config.toml
hidden_size = 448
head_dim = 64
qk_norm = true
attn_scale = 0.125
bias = "all"
init = "normal"
init_std_down = 0.00183
weight_decay = 0.14
schedule = "wsd"
decay_fraction = 0.821
decay_shape = "linear"
max_seq_len = 512
train_tokens = 611800000
Each number is 128 + 24 x the weight over its row's rms, rounded and kept within 0 to 255. Layers, rows and columns count from 0. Numbers have three digits each. The size before them is the row's rms in percent of the matrix's.

# layer 11 attention query, 448x448, rms 0.0454, rows 253-295, columns 320-383
096:122136101163150136118104152128104165152169151097137183122140108143142125194136115096139082158139112101095111149153111147097132115162146143127081204118097128106135095144156116129128113139112120
097:101131113140169142117157136144120149156161147118140122131174108156102123113133106116148127069154145156101116169088144144138132153159109153139127133140084146131165143128120121160133143127097133
101:102134115134159133171154190147113104118109140127161114110116106136137082155133142138125142101146190141117128045144110125108140127148110101127141123153120092129114122096149138103102122151116114
083:153120145109179162151145118110162149142132106148144131130133161136136158146113136145115130146118188148130114106102112115135171116144182133161144194196108130152156113107088082155123126068119159
081:104183128138090104107113126135110119106134152159138127133127110137094117126144104130128137118137086138128140154140153117101084119138107126120106098050139134052110118135156152086097115167141107
092:079091159119128119121142150132126127160164126073111129113121124147142117146098131150065137098146128099135124107134173137145145109071176125122146133125121186171120139138111111178141161139143154
088:186144129135154120181115124124108160129091156139139088172124156130068154130128111116155143103103155111087128155112108147139107163176129121165148137156106111109132135102108139117129083100126144
086:122098123093105146115112103144133117142128100136143146166153128122094143123128122114109079135147137120086114113116127159115114123102099153144159126119144152168114125118112192099170185116136124
092:146173149171114123150151152116113118081110157127134121137112125127160112164135104123129158112155146132177149143112128089145156112154129075119112175164111117103118135122136076126126092133121151
099:156131105137146143141126124150089139177146104159155149138155186129119138157145103115125078197101120109139134154131161142098115114114114138140130155112112114126133130101147124105160107138135176
089:099108144140109135063134135139155087125160106126132117086108090131135108124107132161106143114144092108149131098156139125128171127082144170085120123143125113146171144152153117154120192155112129
086:125119147107131115105147106110115115170124103130100137154075143147090181121125103122101150141171162119140099132102118146172099115100117114134139109135152182140145140090084116152142166119148096
095:158124101150115113127128084166141134136104103112146095180162157124147153131146129128131082135189142135081086118106102144091125109132128153149088110108119129130108086132142159083177134142095132
095:178129117121174141164170151102104131144172151149144159135130141125119087143146109131143059165127131134143148135092107109181146090123113152146114140123141125142120104112121138089156083161127122
095:091102127100103155119134149096149131125144130116127146082170132146110108119134152158109166174069100127155147108154169091120104111118160114098119158155097148141156101123112102111120114146119202
079:111121126134140159152153145132117149165158128108125144137131167134126115138127102133090166144139185103150125087121159109173151107077149163125127094157124163149126102075104139120153140125164131
089:114135124126093151128124128118122126173152099146114146118117145158106156129137077135117127140129119119170142086122146104150143075105135168120156123144141147142123147117112111134140168109150090
097:133151089131161147160104152103114164132104124107103108132123153103101114124118164106145119123109107191082133150127084147078073129147127088171133122088128098103114150153136158109152149114134152
096:119176140107102114134144146107114109104119167148130149127119088125136112149141145132095122156123151142169129113139159142130080144149116098093114181141120100155143114144143127098107110105190185
098:109079112103106121141118138093116143130134118125082138090125088133142141077121155149134122147114097116127157125155153100133118100160096139119140093158135114135130141131142111132108167113161080
079:105118137130129097112127152155112128107092172108129096097152087141148075150089121115135121089153119116109163166135117201130146167159117115145143127096120140115119127145107126132109157143081101
132:087120171115106151097138144126157131154168130094121149077133120148177130102083151157072111119116146121130118119125149121157148107080123087106134104135101149141113146122127095169131151119123126
096:168131122167147115126154123131129154119119126123173098116126134093097120122101070104149119091094122123060152129147095099120169114096095108129130137114145121100099156126121137117141118136105138
096:093127133121112132129138116173160118132130177135119112137143135114124126118119055140133166075117130113116115098165157113174141109116151118120106129095135145121092140128119127155119098114108115
099:107149151118072133110126136153135120097082110129146117072144104137180154122115136118135106099116118129099131067133136126100147128137087128098072088141126089106110122176131129112098114149119129
095:084140135078117133111142145155163115108144123159142117146137156104107135127122130116134140105154118115199131115140124147121130161145155163126142128151116115122114106145148106137122150145132152
095:067161138098122095103115163121144160124145137143136112072121114153159146118115187117115093153093108164155138141120142152124082149131120150108115151132081103122126134124165105126082137131138133
102:141147088136137132161126126092091128128168091152178092113153142113131131164091118139130104142129096113127131121085107130115156080100129126152145160155134101134117129134125144077163123126154080
098:145184118115119148143137118114089139137130129156112135136101163151063126132109106117107123098135104089193119173123147166155103119173104098126110119140114132169126125108128119091101137083135131
095:142097130133130136127132149150116129158147154124124119153129131148157117168135130142117113145125145122138110091193169146131129168127110135150082133140075111128136120120107089154140130137104128
098:100094132112166147130140123116145127129113106129136133087151149104096126094140113095140128129112123114141094106149080096107124090103158147132114056125132147139094163143104148138122136162119115
183:070112145124118120096118113097117118098138108116148131086081105127176116082097178156106109187106143111151116098157091087138161079074135116098128124150085115125164134169135092132114147122117156
095:121143139128157148151170143184113112140164152158162142147108130107114103140098105109117202116161152114176121101120123139135137133110138150125104108158134151132093098145104132123153109130120121
095:105123130104164090106131157144177102101153098145135121124163135116112135131099140136121083138169107127127090111116095106110136096099165166099094137110125134151142087125149152118177173164099163
093:110163121131159145136055120107107154115129162139085174120110112101125117122118136115136132181141117124141118149132120127179103124131114103150132106103107128118067119093097141133108148150145154
137:082093183124122135095139152141151120150162124093100135080114115146166115117087139187079109136128141104124108088148161110132128105079138106113124114131121152134121141149122120143114151135121141
099:170156074121140111154106098125121139129088126142158140192129138100102126119166121095173149154136121166125163151127090138115127175183098140135146111150140108118142113164129133094148101108134127
082:124149134134101086130134135145111149101127120137123112149124105145110110116128106124161113124118106128130130146145146114105099094130103131123102100048120099069120126141164153092104099169121125
090:120092129102141127160147121141160147163144123089121170105142139141190122128128145143082118151138127116110097104116116164124140125080145110130151108151109154191127114124124120183155173113128132
107:070131141125105131112124173160135117104140142112079118035147100123185098089134145160140120128120125156142135114137148118122167115124141126117113117113137117103129134168144134173100136158129134
106:141133153125144124136185107126107114136099140140150131174112121124082138149124102129106158105163151094125127121135146158165115125161121113124154126170143122124151127087123132051114068123145134
097:151139096096117132162139136114133141131133132135103146189120135107098121123139093132144119114138117131126171117116134112118125113153125147124155142146139103122098184076149161092137159118165122
089:149124111127158085089111124139112119127103143133145094183110108123134144129132130124146137105161132151122151138146109093140140156146100148117135150131125130107121107134144132108131107179113125
# layer 11 attention key, 448x448, rms 0.0422, rows 253-295, columns 320-383
100:146176143156131133133133121132136124121146118082155153084103128134116120121115131142105137167149109100116118122106111120199103136093143110157132149093171140140132160154150117143110128131106147
098:138119107195141123141114085115120116139129146162133114118161162106162128103172133100138128110110117162123088166117131132126165110157118111119140088126148136138088157129084157141100137101101130
106:126137155125117113097158143106143127142118093137152154104103110126135095133141166180076127101174127114087116124103133107149184106082126128173145138132093130121138157143110084106113151157103124
108:135141065138133102125118099102080102110115114184154128159137116112083136131167096086174126141114099171140144125136119137094113149182118145136129161106170079120147096119133130094127121137159122
090:130090148098119128130167158144149118139124155094100132102128141134178134124103130164073126117163144072120099105135138109165146108118174118128088086168102174143103197137114094168119128131110145
093:122130173110114128133152124143151165149130144080090134074108173161142116117107127149081145116121156086129090148123168138156156114111131133145141114137122186114108199143127095140102138130097123
093:135118058174152135114121116087090130119114119146171090156144142112121135134158104090164112122146105168134120123123113122087144139194118116127098165123167074103166108130142136106119124118139117
101:135167157134172145117137110117104171131113151118083108146143147172104127160136139179111152098109154137099145194137167138160125125118129139147168077140144163136117166092110103132116101130102113
103:122135116118079130140082137129144104120113096134141181111084114107143134089093117140167121159138118103153111127117066108148149122114122111116094148087108119106101135145161107153119134165155153
096:100105150094142118153104123120141113112085134137135122134114089125134136120107102148165162167108114126147110153154095200165100122124149086127161141111159127150116120138148132168127121109158139
080:082143138117169127116163119110172159142149104093113145092126139152134119128137147124084088125113117109130106148114175143138096121083142166154118091181096165128141180111117111114115123114102101
097:124159154141154148150162118107133181133116155146090105112134168146123128128135112117083132105107168104120139177104161127145158101131117130124151095134171173118128140093119108124122126130126108
099:139136126144163090147123118138076133129144112130133111160129108130136131131116129108185170129076142164135121151113126135145109131155153159128159120123135110135106151123141150176143118144145151
097:110119141103110110168127143164151134134113117123099168136093105139146139101115142145174128167101128151127123102153145144105157087108126097134208155097096093123057138110124109131071136130124117
101:153132100110166147125188132131199105112127167126120144124096127109090147101143124153099096090130161101137107113133157138138097137086133142100147126136087157144076121092103143119138146111131111
098:114146169110140135149170138124168164126116165118079145105158172156167141105151117149091118129117156089134100142135171126137145130093139106160144114154116137125097192137106099149082099135100148
085:100109121108190125164176129094163147143121158104084155118111135133089143122163095115079115098121153121135151132164152134151108129122141158149161079128139175088097161069106141126127128130145152
098:133132123123130086106126095143097129142136136095152126148110135140117150149152149146108175096137109136098154073140112170116075048124107179110107113126137087139107131126110127125132112108115136
108:111104152137104133142133086134161148072129116131134107132133129110112089143119130174140080150142151082147118093132106165138096155098123073145100182159085117109184098126122131127112142139132133
093:129098119140136150116158100134158128124121177137096152115117148132092097130151141150080092113125152126160160076114130175165102128076144142137124096127125142092138148137090191128131151161107125
097:138138081146123129112105117127096097122111110142149119128133111110130128131114096097184140110134089182158143115096121114111129141168120134126123123081154100127158094147175154114128155108145104
059:160128121081108103104135104143164150127098138088124116117154111132082104145159148078098141114135128161121141105083086120123135090155151191116106065124122115117136084129149173105116142139153091
106:122135084145138134115122109097129120166120153163129100151151162092098157140139110153109143085129105157130113142165131129121117151158123104128105096098141069145128108116121081106127112126112110
105:111128131112138136108093138143119099199124138113132145143112114118159159121086115088126111113140122113118124159138099112113192165155097087138084132076130141140126121141146135124150120166115105
095:113123097122118143126127158144136145160119112122141114104132061173096116153127137106132115128143148125114109108159126106092117146143156133139128118126081121081123117139142160108144142159135104
103:109140168123085139114107164117117113141147133096123154101088089194148119118124138098117121164124146110143107142135150109123120151106121137132093109107126128119084171145130115143123133132140121
103:150128126084093108121170111136123121092085133147174104103135100164127084084151139116107148161150165117123121080117112165110117124096138163100137104135106107145126092125149134134123151120115142
110:133110114113170141156149148100174142088096163115109142150090137122130160130149122162090181147083123145137097126151153155114123129118153094101148148146129117091105155109113130133110125112149093
097:151125145160124126157131133163149100114115119172119100093096116164169078147152137106156132152144184099125133118087100141147065114128129091126119151171157128109111124101088136125116148119116113
099:123132153116128124154135159120112096124110109118129149110158122131154155106126157103137117131130143127123090150127138098161120171108159160140131133120141142147094162170103125131131140130110133
109:146106135136149127101134107138166091152116158114115108145104161147151146167146143089141131106134119119113143165109124158126098145155113147120127091114151137141123118157129140144154153117124089
100:129135133148134129087103126120097090087123109120142116112146088145129107156136147136121104127179140103125149151087121133124140155129139181140092096143129125143145113119175094143134123130103151
098:114160164104122118097107150165113141148124099126090148125148148184176123138146107097119108158121140133136108151128159098128157152090118126136106123123150119116096160159103105110123088147135126
101:103094099112138099150158133114095105106142121088148151114096138178132180097108119104129184133078108155102071144135162116134162141133148105124152128109124134128067174073111107135097147127145120
099:153155119135132101130126085156099140116118094144114120127121105129130156131182150150114162152139148127095121097112181083130124065100166111108103132140169160147114113125088099063131114177111134
102:103130157095111151131134143123161156140148150076092122093111149151136130088085136148074124118141163093112092149128144099130153105088139127128155095148112172108094158146138141134121145137103126
087:132123075161126102136089109116106098118114125187167128151155115111120142147139115115190133145119109184131161114149130149113108152161105131144113176119165079134139072137118138128123117115169145
086:123146168128124131137140164172162128136123138094115140071154126160166116128109141137107149099165161106143144151132121146169149134093125153139135086141093184137119168134109101171125129136115132
078:171181145116152116151144119131138180116128141124105161132118148163102157119165137128081178109130142122112143131110105137137101082114125161120169103137132169149079158099143154119128132143117137
093:082148163088123128101163155126135127164160114076112170079103109136087154136106124139097105121148108119111119082172156123081066104106149150158110098097098136088109144147136132141120151134114130
109:133114125199114147141140162153172139124094132153131102103132151129171106142093112127118083109119166126146130109093114153130180183116107072130095182132115093154150104127128115117090119136154107
099:121121115168154156136163156145151132163143127123125161125084129198099162124157120154100110131108127160139143114160132132130111139110140120125114161117107131135104185095102122125121096114128097
084:108118109156126133140130131114095119144113112129190095132176116100166117127119136112170108090104093160148103152137125114106163158149163164127124154087128115132172106156134093165097109112088146
# layer 11 attention value, 448x448, rms 0.0399, rows 192-255, columns 320-383
101:111113116110105128149170140132179156081124166125128106104115154115118118125152104131169121128122151139086090108146139124112135093125202092122128119147157154101103100124109092085131104162134113
128:120148124157129079110132142110141061088114094126138120130117159135134145143134114139112105110090131132097113105143129113069116103129162096110131142106120135132103122131134123118135102112115121
116:103117094136133095100107214112127138138159179136117137132157113096110178123120149123156116122150157147146076146151134076166125115141112134163143151100100112140125184139089108117135160097158130
120:125205174122170104112142148112102126148148071107145143095130101160131087130127113110124126110093124128144156126104160161110108131136163123183098097112144121153120115129150138140124098158108130
105:141151129156143105105175103083107129145119122102114131114118134120095119135142126143124134091131147135098128157110126192123059140133144109167126136125151109146150098129127096121119073180114087
094:105080102116145167154146158129143169082116172125096089113104150123154128106150090133165134095125115139103113138170115129127126178117154091131126118166153140110107136118141114099088132145156157
101:101106102123144109102133131124157128173157141145134113132124109139120120135131090135142128152093158127177133117130171119133097117125147092153125132104094117171132124072120081146150140135109128
105:149093132116106151184156082156138122113070146154099116143133171107145116130118140110099135119144140125111120158105119134140128142118109094100139154133182117066150082111147142127100154161130110
097:130105126116131128121125152106146145113108137112113131134137123136113113121119093128142078159104123119174077143170115152131154105136099167113122116152100127160127140130168143155109177107109138
123:137105122105132146140117104167109122126085168089097165125146117143123107093108169125138151151132102125169099151141111119178129140128080158113181160157125123129168166129129155140115221085129104
106:103096115159132165165105150166153097108114124102128171117148146169156150120116124125131142115090107156127134137144124136125163073113139162118133116170110150109091161118139201149167135108116166
096:114110128135118110119112104165128144116113164138133094116147170082153132114117150105123157142151133114143146138133136149117116174103128112172150135190154148086149069082122125112112111168141063
119:131146133091091115138085112103100071117127160121185179142104097165110133137137145114110100152138148121142103099146104084128129109113146134116113138080092107123135141149102081108139154082110132
095:139168158111179113117109152186078140137144099142171132155114098141126136103133114134102152158146163130156157135120131112129089149134092132141137145090119121144143145130105134103115130085135101
114:141141155112193118119113191162113130115140103104097152132093097176115100103109116107094140180146107142147095146146154117112109162121136135162115139119114104085140166101093117124124147156137103
098:108177099145121140088115152081140126117148094120142155125150101078110115116140155140158132128120117128112130104138120139127113129147134157134120095120103147179132182186096126132142124076119149
103:166152114134109148106127100129141113122132109134111142150154106087116112143124144165142135140161115123141109103133118122141127042129102150081129146188116148157179130083140139133165135114128081
117:116163153126149115117143184090109171127141115138097107130103093067109142139101096110128108136113135134122119149136158114119099167152105126178126113105139116136109116162118106120145096169183098
097:136157151117150108150121094160097153136145102133142113120113133132137101109112143126084095171167143126110154124104154123111127126105102115085114152095148124121140066137125157104132108122132098
104:139139133091130153120073120139113112107162111114159111135119103155113125108135110129108143144141155096200163135135144102149125149126112141146108106084143118161151140126162114140173133117145123
109:100152108157135120133116111108159143149155156129139168097176131142152128132121130114155157125080120113130160137093126155161172111136144173181112093132133114154110168139128137133136129119078133
101:114186149122099112173122121112149102109113153121118149129105139124097131138140135121155122135111120128116080120145100094094133120123207066130134131132148143048134077165093097085117108149108107
104:152101110175149153160157137107135092132094151127118141138136136173148152163139124139143123096096118109099110117120124124154118096122148125096169136177127134129112127140130125133142141125154146
103:139115144131130135109142096182123165146133164141133076134145130110151113123116170132115137159145147110137159134113132132160166150112093114081144141132110159115147095118118141123107108111133146
126:130097119134167171111118145110106174116146118101141092129097113146118123135134122122128087116129133135166128118171137085095132155126162104128117095080115122146119129129159099150129146121139129
113:124144126129128116115141145144144120089144110149106138130099125121110136131169081159135130095144129127119100090113149127119113066123150120101134105198133122100104087105077140140143111145147103
118:115087130142114086078105105157121181132151131114122104119149118137096097090151154126091112187192131121121112149106126123143113133125161145163103124057148124111127139093123106176134143130116117
108:139124141136121126179126089142116151112138160127134117141124170159143109127134087131109137130133134103152114122127147112129130129115124116075125120139179115136147020056123163116128140110148103
117:119162143092129098130117129103140093140110125175115112138112096059138103140117144127106150180118144152133116135156120116121161150138121121193078143053117099119143113140120113085132139158093110
110:090138141119136126189096147104126145141140144099114158106151114144140136141106093086134071115122159105138157156085149137118112138135129116157118082128150118129098123131117124119137076167121138
121:154096111158153169131108110169108142116151096099166158123117120197123156127150093129111107123157117113126177100105131136111124133106162127099144123126135100147106138135141173142130127074136150
117:142121124156164142139167153134121161164140128122077152135146169160145137150093107122132129108108110123090123182100127151138082147146098131160172134132153122127144155127121125113108133146141109
096:154121143141127124147118098158099145123153109112155164133156112177114115097107141133136143127157112093145098092110094089162121054125141144072106141110158134123129116103104131097127176107142117
117:134104102167111123082168096088127158125133120140118095140108121153115131118141105118128071128125137142135153121126090151102121154137124118075145126087127097174128068129113099152126129136145124
104:161130137119107152169136116141140120127155123149130142165154161130149140126110102119149103128117126124189091107101138127138086123126130123115108183119141090152175100108118145128112192118148121
110:124141127112124078119140133158159126099124112142067101113118113086146098114114095127110138130117128118125095128131144148120104125126143110124112091162139107088133129106076125136144091164129093
122:117124141141113127165111097125118106139092140108130130118105102198147123104134113119112095116083151117120170156090134142123112146122166092136111106096140104150128085152124103137139090153095149
096:171131122116141177161137153136120124139101104135078142159120113099135137124137136154127172125136137144093148113110143122120088113113118108123151147102118134101165160149131132123106114132139113
107:141151159127117140144114155172096159130136120135135113141128124149140130124122079102099140151172141115145145139108160128128107147124116137122087138139161121114127096093115138076132089184159094
100:146119131130161130115110149131131124141131071087087130146128089118127148141133162137132156139133090133134124125147159124151135146139143098153135099098098133119129231151108096153142103126155149
119:133098114117138152134130064126123164136123132141118150122104104188158099115109129140082074138127115092151132138115081114177159145143122121095136112097161128115147139115162122153133157125139127
101:111142114141119087077097118100125126131184075106137135124136099135114098114123138145097114153118124125160103118099153132137122096150142157126141115084098143197130197085136117175175158099133141
119:118206148121103093146069176126103077131127127137132159129138121114127122106109158132132107127134134132096087144096147098129097094124126111150111155130115142095146115153072116117142085128120095
098:135150151149142148124139121147126147117120104098065128128090102145125102132102103154120124153087091132138114112134156167091120128122157115162154118145134132131174150108095127136108133139147086
116:131140112125126094089137166136140103131132116127107141126128145112117158140145134132132181108153095143094105103104122164147117082141176137168152132210124135128118180122088123141092152124126127
122:124138124118102117148118130135118149084134143120176151135139127133099127099119128148158153123134107113160117081126106096154132082122124151073159111160130145159114115116123169120140179095150139
097:109120127127133133082108146096111157177123179098158109130141139084089114123138109114115118143137170127158099149135133146152118104132117145175127172099094134187151152136140110166148159119118123
125:153130112138120144194110183149154135121141148138082117132094117100144123142105101153127153132124095135138089119123179107127143072108146098126148099148135142083143107091081165097136122141161123
095:167084115134132157107127148157123136145130135141099106161123123132090140105116130145139142173176141144126149151107139124120100127108115109101150159121088141092149123124099128130136128138176107
122:141076144146156167139120104171117172153116144114144156126084169200104146134154089123127134130118117124131129136156114178132112122110130175177117150181133118133118136134132126141134151133126113
132:113133143127153148138148144127123123109122132106124130120148149093122157122141126115163145094123154120122169128121137191130093147124104150158111143170132127118106163201162149113109115120124128
119:110106104116124115140117093128142169131110197139140097138134148080123144116139107154140151103138166105176161116143136113170144123134110114142143103130167121157161047071102126107132116126112111
125:157115115170160141144147112141132138121106134098130121139128116167135119142127147144141152097147088125111136091100171132139118094104130102061204107184114161109121099102133148147116134096133133
118:117087136169098126073142129178129160133123114125142121133107150184106124101161112126087155134145151127111138161130135169121151095112150144098101138146137115126119106090135165160141108169131142
105:108078144176145096126115106186124163149138148157109100118154187141137127098145135134124175136159125114125121112125137158166122111137142136179110117164156128096131094050116121119125097164124134
126:125173139170099149123132134112109150153135104125128172135135101103110134161112099131121148116119107132056130124106120141113099088140159140163084104128148126166107159187101135124135096146110160
118:123131133117092137191072105168120138104108157127122144135141118155116094090109120152112116147125136089151090122101155117157117108109137098098141154118133129119170081074089138107154141109137121
102:114145100076103107153113167095151120100164131133130143127130144086174178139125122128154105111121121143191105131138104083103141160133108120100158101127126131139104150110147136126120140108134162
105:138129159103148099118127171153114120146105111131121114109150157084117155146137149109112174114164108131101096121140131147113075103141165119205103148196145135103116180142092084122106107151132103
114:108138153149117119152126117156152122117125123099134128100112139210128085118125120128117105132107120127129124108110135151088148123111178116117142109125163131118127107082156174132129122102089163
087:118140120134103120152154146090145129110149148134120132117075108097094117124142111126181095138112115147126098129155120138099121145123174095147175091177125129090094078136106127103143093140129132
120:118179128138102089071083108075158097166145158148168114135103095128142128179165120124123171141089111127127112113127111140140155122132107145155080131118094141184154132123118095149154122147107136
100:138104133110187159093127115158095140118111078125139102126129121120137143129159140133116175142155134151159156088142135141141122131138131123166099139134118133154129180148140115121098143117132129
137:135097106122114138144145165141160119133113198162116140133152143109119133126111113122140119166128122146106067151169117101128163127116117121133140175090087112096124131170115122103101167135149146
# layer 11 attention output (transposed), 448x448, rms 0.0395, rows 192-255, columns 320-383
083:112104092123112144126117117143094090129145121146098101118160150119144146150116156152144108151128118121126138117128122153173115118086124180112148178167111144116082158100167144156125141100126134
110:117144067128127135132108154135091151159123139080120139117109140127118089136104089153136137110109133104147118154170133106115150131122134166083124162139119112134153115139122149168134136140134158
101:128132232116120131114171124149115124153165115149127173115113152130115122140101134086120149142143136121143162104139126126131117147138140091110110123122153131129095087144111103043123104149142158
103:126121136106148097141103138126149156092119137118119120122149115128147125158120133081095113097141130083168109171127122170114122146136171129124148117110109128166130129106104167086143149142124147
096:134141069103150109110094147125132129106155143094135109130153124108153115129113154182105111107144150079105128143147117147108112116126158147142144130096099093121140135116104151195109136135121083
082:104120188121124159122126127131134136122119109119099113088146153130125150134135136155138109118107094125119125097122132112171100124066109148140184164147123162144100149116166121083113146080129120
100:129112022142103119150142137157087119130157120172147146137186131114086123123117127150123146139145162076140108130148130158127105118102126112101119120127130108110096154140126148201130139147136146
096:139131065144141152154114145126154125153102130080102122151109151132139149119133130177161131105138124140089133121120126090112152118135105150136106127127126143135159133120126095207113136122104115
093:138117119153120093135151114134114166115108116114133153147102104123177109176132098104141126151120164184117149111110106121122128150159147110165158058110139153184138098164093111149124099150125150
112:130121230130138156115162142119101119130116109120124141112109119131114128126108122056156138135121125139134140095091155130128122105140145098156151081120145120158108155125114108042138120124137087
095:129146158125148115096148119102128156125078108145116101135043100157085111142139093153148085108091110151167156118130136129137146148129110112146173123140110157151114123133135110128143147138135102
085:148101092132141177148119168130128164132148119108113131117108159121121168143118147137168148084125139100144176089137146124122093097090126164156121147125107152155153101099143144160152162109135114
106:149101086101097148116159115102082065122102120138125165114174133097139152149109125097146147161106171146141118106110153156140094091139130123153150120145131115111182124167142158134147124151156121
088:122116133166130123137168117151117129118143108145169146106161148121130097126127131069057170143138161092135121180123123155128128114116107092116105088101131131097124158165123118094119116136142166
101:130156112164122089173147133141151137113113120129166185123129147111102134131093128078128161134164123115141096135074114125122131111143122109141126115120155120144107155145133102089122155128144151
088:130088127115081112117126105119089120108119110132114101115131104127130126167148133102131119150107108167136101128127119183154120147181142150087137151170150157111131136148156144107146099093151118
097:153100061140106097141143138134117115129160133126133143153118087140144109136105128157152156167125179160101133105135123101095158131165166150126047112159120124139139096144117135202107107124129132
098:124125104128154098136113106166186186144152130109143172131110155143156116149103155125133104097175126123135122151137112155106114173167144158104137118123140127126111064148123109134093137136115174
088:124141129169128144168127144140133124147115139127118127130153143102137148106155131109113175138140096130106103141147141104108150110161108147108065132136143123117162153120119114109114117105121150
101:148120071096132111134156136134132112096166131138152165108111105143135134114104103193111145132111237144113148137114139125144141152160153061140077124147131119107138094157125154201111117126174166
104:133084145103163113083132096133138156111110106161115078111164106142102139168165119105128046122142112159144118157120121194122113158124105113133187101155123167141118136103138136118162118129128113
090:149113064119123167141123131122119106135099111116065145121199150124109165148127132119179117117132118124125134095113121160134134105064114197128159158165146154133137118105154127160146131099130152
086:142162146100111117085112134123095122139128142155106157135116101124087102113117108140153122117112113089151167126158167163101154115117127153135131124126128090129103114110100140138152161157112102
098:143124184170112154137125120144142122081125147157137113146149137126126164098173126131097184146137062092099134123153126063136163116142124140146071112143147127089120109104130119082129091102112119
104:118136136118129069141109120160120141091099142123147191145140152115180119130122112128146148094122159159148157125116151124145085154136153139145174094138134132128135121143090115106116144153135150
106:120154158137144108113134097127181119174178164117131118133108106142148126151135149150113128156123141156119124162124116047137151137120163154110088150137083102141102095127141138131082157149144143
104:126108186090150108141156143128119095119169149145168125137182153114177181111132126108102107154135142118112121162117126126163099128149108107131130151138134138103126152126124130089135121103157111
090:105132073125169132149122101155149185157119135164139119115168143122122168119152107132193105097131129136118132109123164151116104121083143135179147086124118142173129141098117127179105159131122172
099:122096075163078150146127132139160125107115121113144143118178165140132132137120136104115186156135114104149087143108108110118139142108126138139099130139145131121158108157132147140126129138095182
099:145158110090154087112104129127129130143109135149097134111130139124111154112089135123144094084117191141145155153107140177126110137137119131152168106105108128163127097127120129153127167154149123
103:113173140126154102133129124124118092121148131167151133123156090114116122100135103184096111121102167122122142138143148139132123145127115079135118127116087095143138169137108113149129121109136105
100:122181155145142092136119120153151159181154115124148117135124137133113103103113152118127105095176101091138118140145131163090124128143137109115139114098118110142066173115087094119115159139099136
088:106121179106146100104154088137132064142139141165133129154175105143133179111144142087109119161118125170134127157125149166155128144132166117114117126132120155116093146140100136088107133098120160
102:129138074122140119122134129160122151129172148159166142113161121132146115094170129164114082120130155109104115118179147103126109130103161158160132148119126090108142125120110148187129127139125129
109:148123024111117124158169125127119103161130116136116130144131095124090152117111139149152151116128187161120118101101107146115099109138138097124097111109148147138139113150117107227127135129147149
100:125155142135148132119119154133154175161125134119118121145107142131137183145138134107137105155151099148113109172104108063145153139158143173104100142132152120134117113130166098121107160112149149
108:133157162073145137097076139102110108136081155145136100132172147121138159102145117132110099113089137102124134169130158123148087141098127157173174119103114086100170124147120149104134163150127116
096:142135054154101111179113137126147107106126112137140146150155120124114119086118136188120176158146158094094093133105131107127149127141128139109085108144135130098097136137126088203117127105112131
094:128133090148154130154158131141152150165113133175137132128147162094125153110130130104138136121184135139097118145112140137105124108130106103140132099109126111090139120134149116137095135139130168
093:136167157143092093149125139114148127065131126122147169146121111118109130107107109137074187148138130113127110162095124046145167128158130128107092139141162116097092129139129091108151136128143138
107:155143130091149108107129168147151123092110147112132175145163110143125137107129112146111091123125158142120121156089156109119178128157126087150129117115158107141161146135093105158119123126108116
083:137106148054141092121153139137090149134152144134157141147152094128129128135122098095108091163133166161154120160109128156138146160214175083085121119150159121123121132131105146107140106130164130
102:149128136114112152120135156117095088151118143134091150129130148128100168138081153081127158133094144095140144131137122131123123120106101153140098132114160116126152074158121151096135134127139138
089:116118109148109072148111106150155174123127116143164135129180120120142111132120147092139127114167109112128109153103115138119132128121176174144137112132128127126098154099114116104143170152107148
103:124141223126140141096147115113129086135171136138140094110114106151133111154095147100103096176144115101156122125093120113140161142110152112119132153129113114143069131118155146064137132130156106
106:117088199100166145099155075131141143153131113179124123134109104134125143148143134089182083155157126207130130107105138152156111124148154123129173107167122151136107134107145120063120122129143134
086:134074114100112107109166118132036114121150131170161116115174128116158115135137129100145128167115148116120153114120129188134073113164108098139156077121144100117129117136121140136134083168161112
115:121140106154138090129129094145167128126117126168138146127157136150097139119114130179151141135146141130134132129112121109144155180121135166135114103178133131124092096114122092167115161139117182
092:154151131171115123164149140129138089111125113155161153139140145118116114069116122198108181168160161109078123120132124077142118120144118130131068123148118097073113110149136076158099115105124120
114:114154067108147132114156133114100117135110129154149146137137121109135101153119144168142096119106125112125151105115142169121089103113097086164203100092120103157119167166128111200111169154125104
109:135122187116139159129118134082131130116096099095121068131079110116135113128125149138101109128139124162092155132104107149140109102163102098107157123107114158115110118136162105109123100110135076
102:117113121161125144127116103132141171111144133163122110120132156138117177120149132173146160121101142108118145130143141072128111130078130147169100088120103149135151103107145136164098144147134172
104:121142197157120132143115123146130126117157146155149129138133098130095114098149111106126162148133105090134137147154155081137174128116141169102099109147114097127065151084107139075135158126130122
104:125156094146143102118162164118125153151131139195172114135105127133152090105179096172099112139102121133081120139124111086124147099086095071161150125079149106124124131131130123162127116150139129
100:104136234136153151118132134127140128143138151163127105137143144130140177129146132135109113115106066093151150158116133100139116133089087099145134130106118138140116131108128127063114148131125132
114:125130150136157090113097103124133136148130122135122083138195129133186130142125164119134059137141089152129107153118119182121100170154098150099159121110100119112125157132117112112102110114098130
106:128081136095141135149135135146106130180124114171110117125201139115085179121123117072188121117145150157114148129101154154137102113125116147135124111154142140148124115106128126092119135115145166
090:127113129106131154126121105126119111141097133071083124122043136154117145155091151165163104134131156209160118068130104117135111160156147128094119156151149163135150125150152111163143132125135126
095:135153196126111124132113152106115110147136110103099147129106162126155155170093158123094122127130095094127149117093122114126150126108135119095116134087131140157100101153151103087114118125158116
106:110111137090149115124106144121103134111098133137116104131160122128141147134161081130145085097104110122150173138131129190148104168110146127148180140142104138171134151091112162117151156117120121
080:126135150091141157097118130134108148121112123110068152111160134142130146167114165141148091107135098139144133099148122158147099170107146195131199197194105126158146138098146131111125138073146106
109:120107101143123115097153104114140132099143157175178102124173109159165109162156115111106137160108121125150117131123107110120134138081116110161110132105165097079129097137142174138139121185135157
095:116118144145095131142122115126127148065117105128158131154118114098123124160157118133095189144108112108136114131099138108127176129138136112112126078134120153141124138157165120095126126132149119
113:131125130164098143117180120148070139166102095151115175132138159111093132136128124096175146125135072126120134067152117161117112122109101152117158121133168148137128126137127091097155117134115167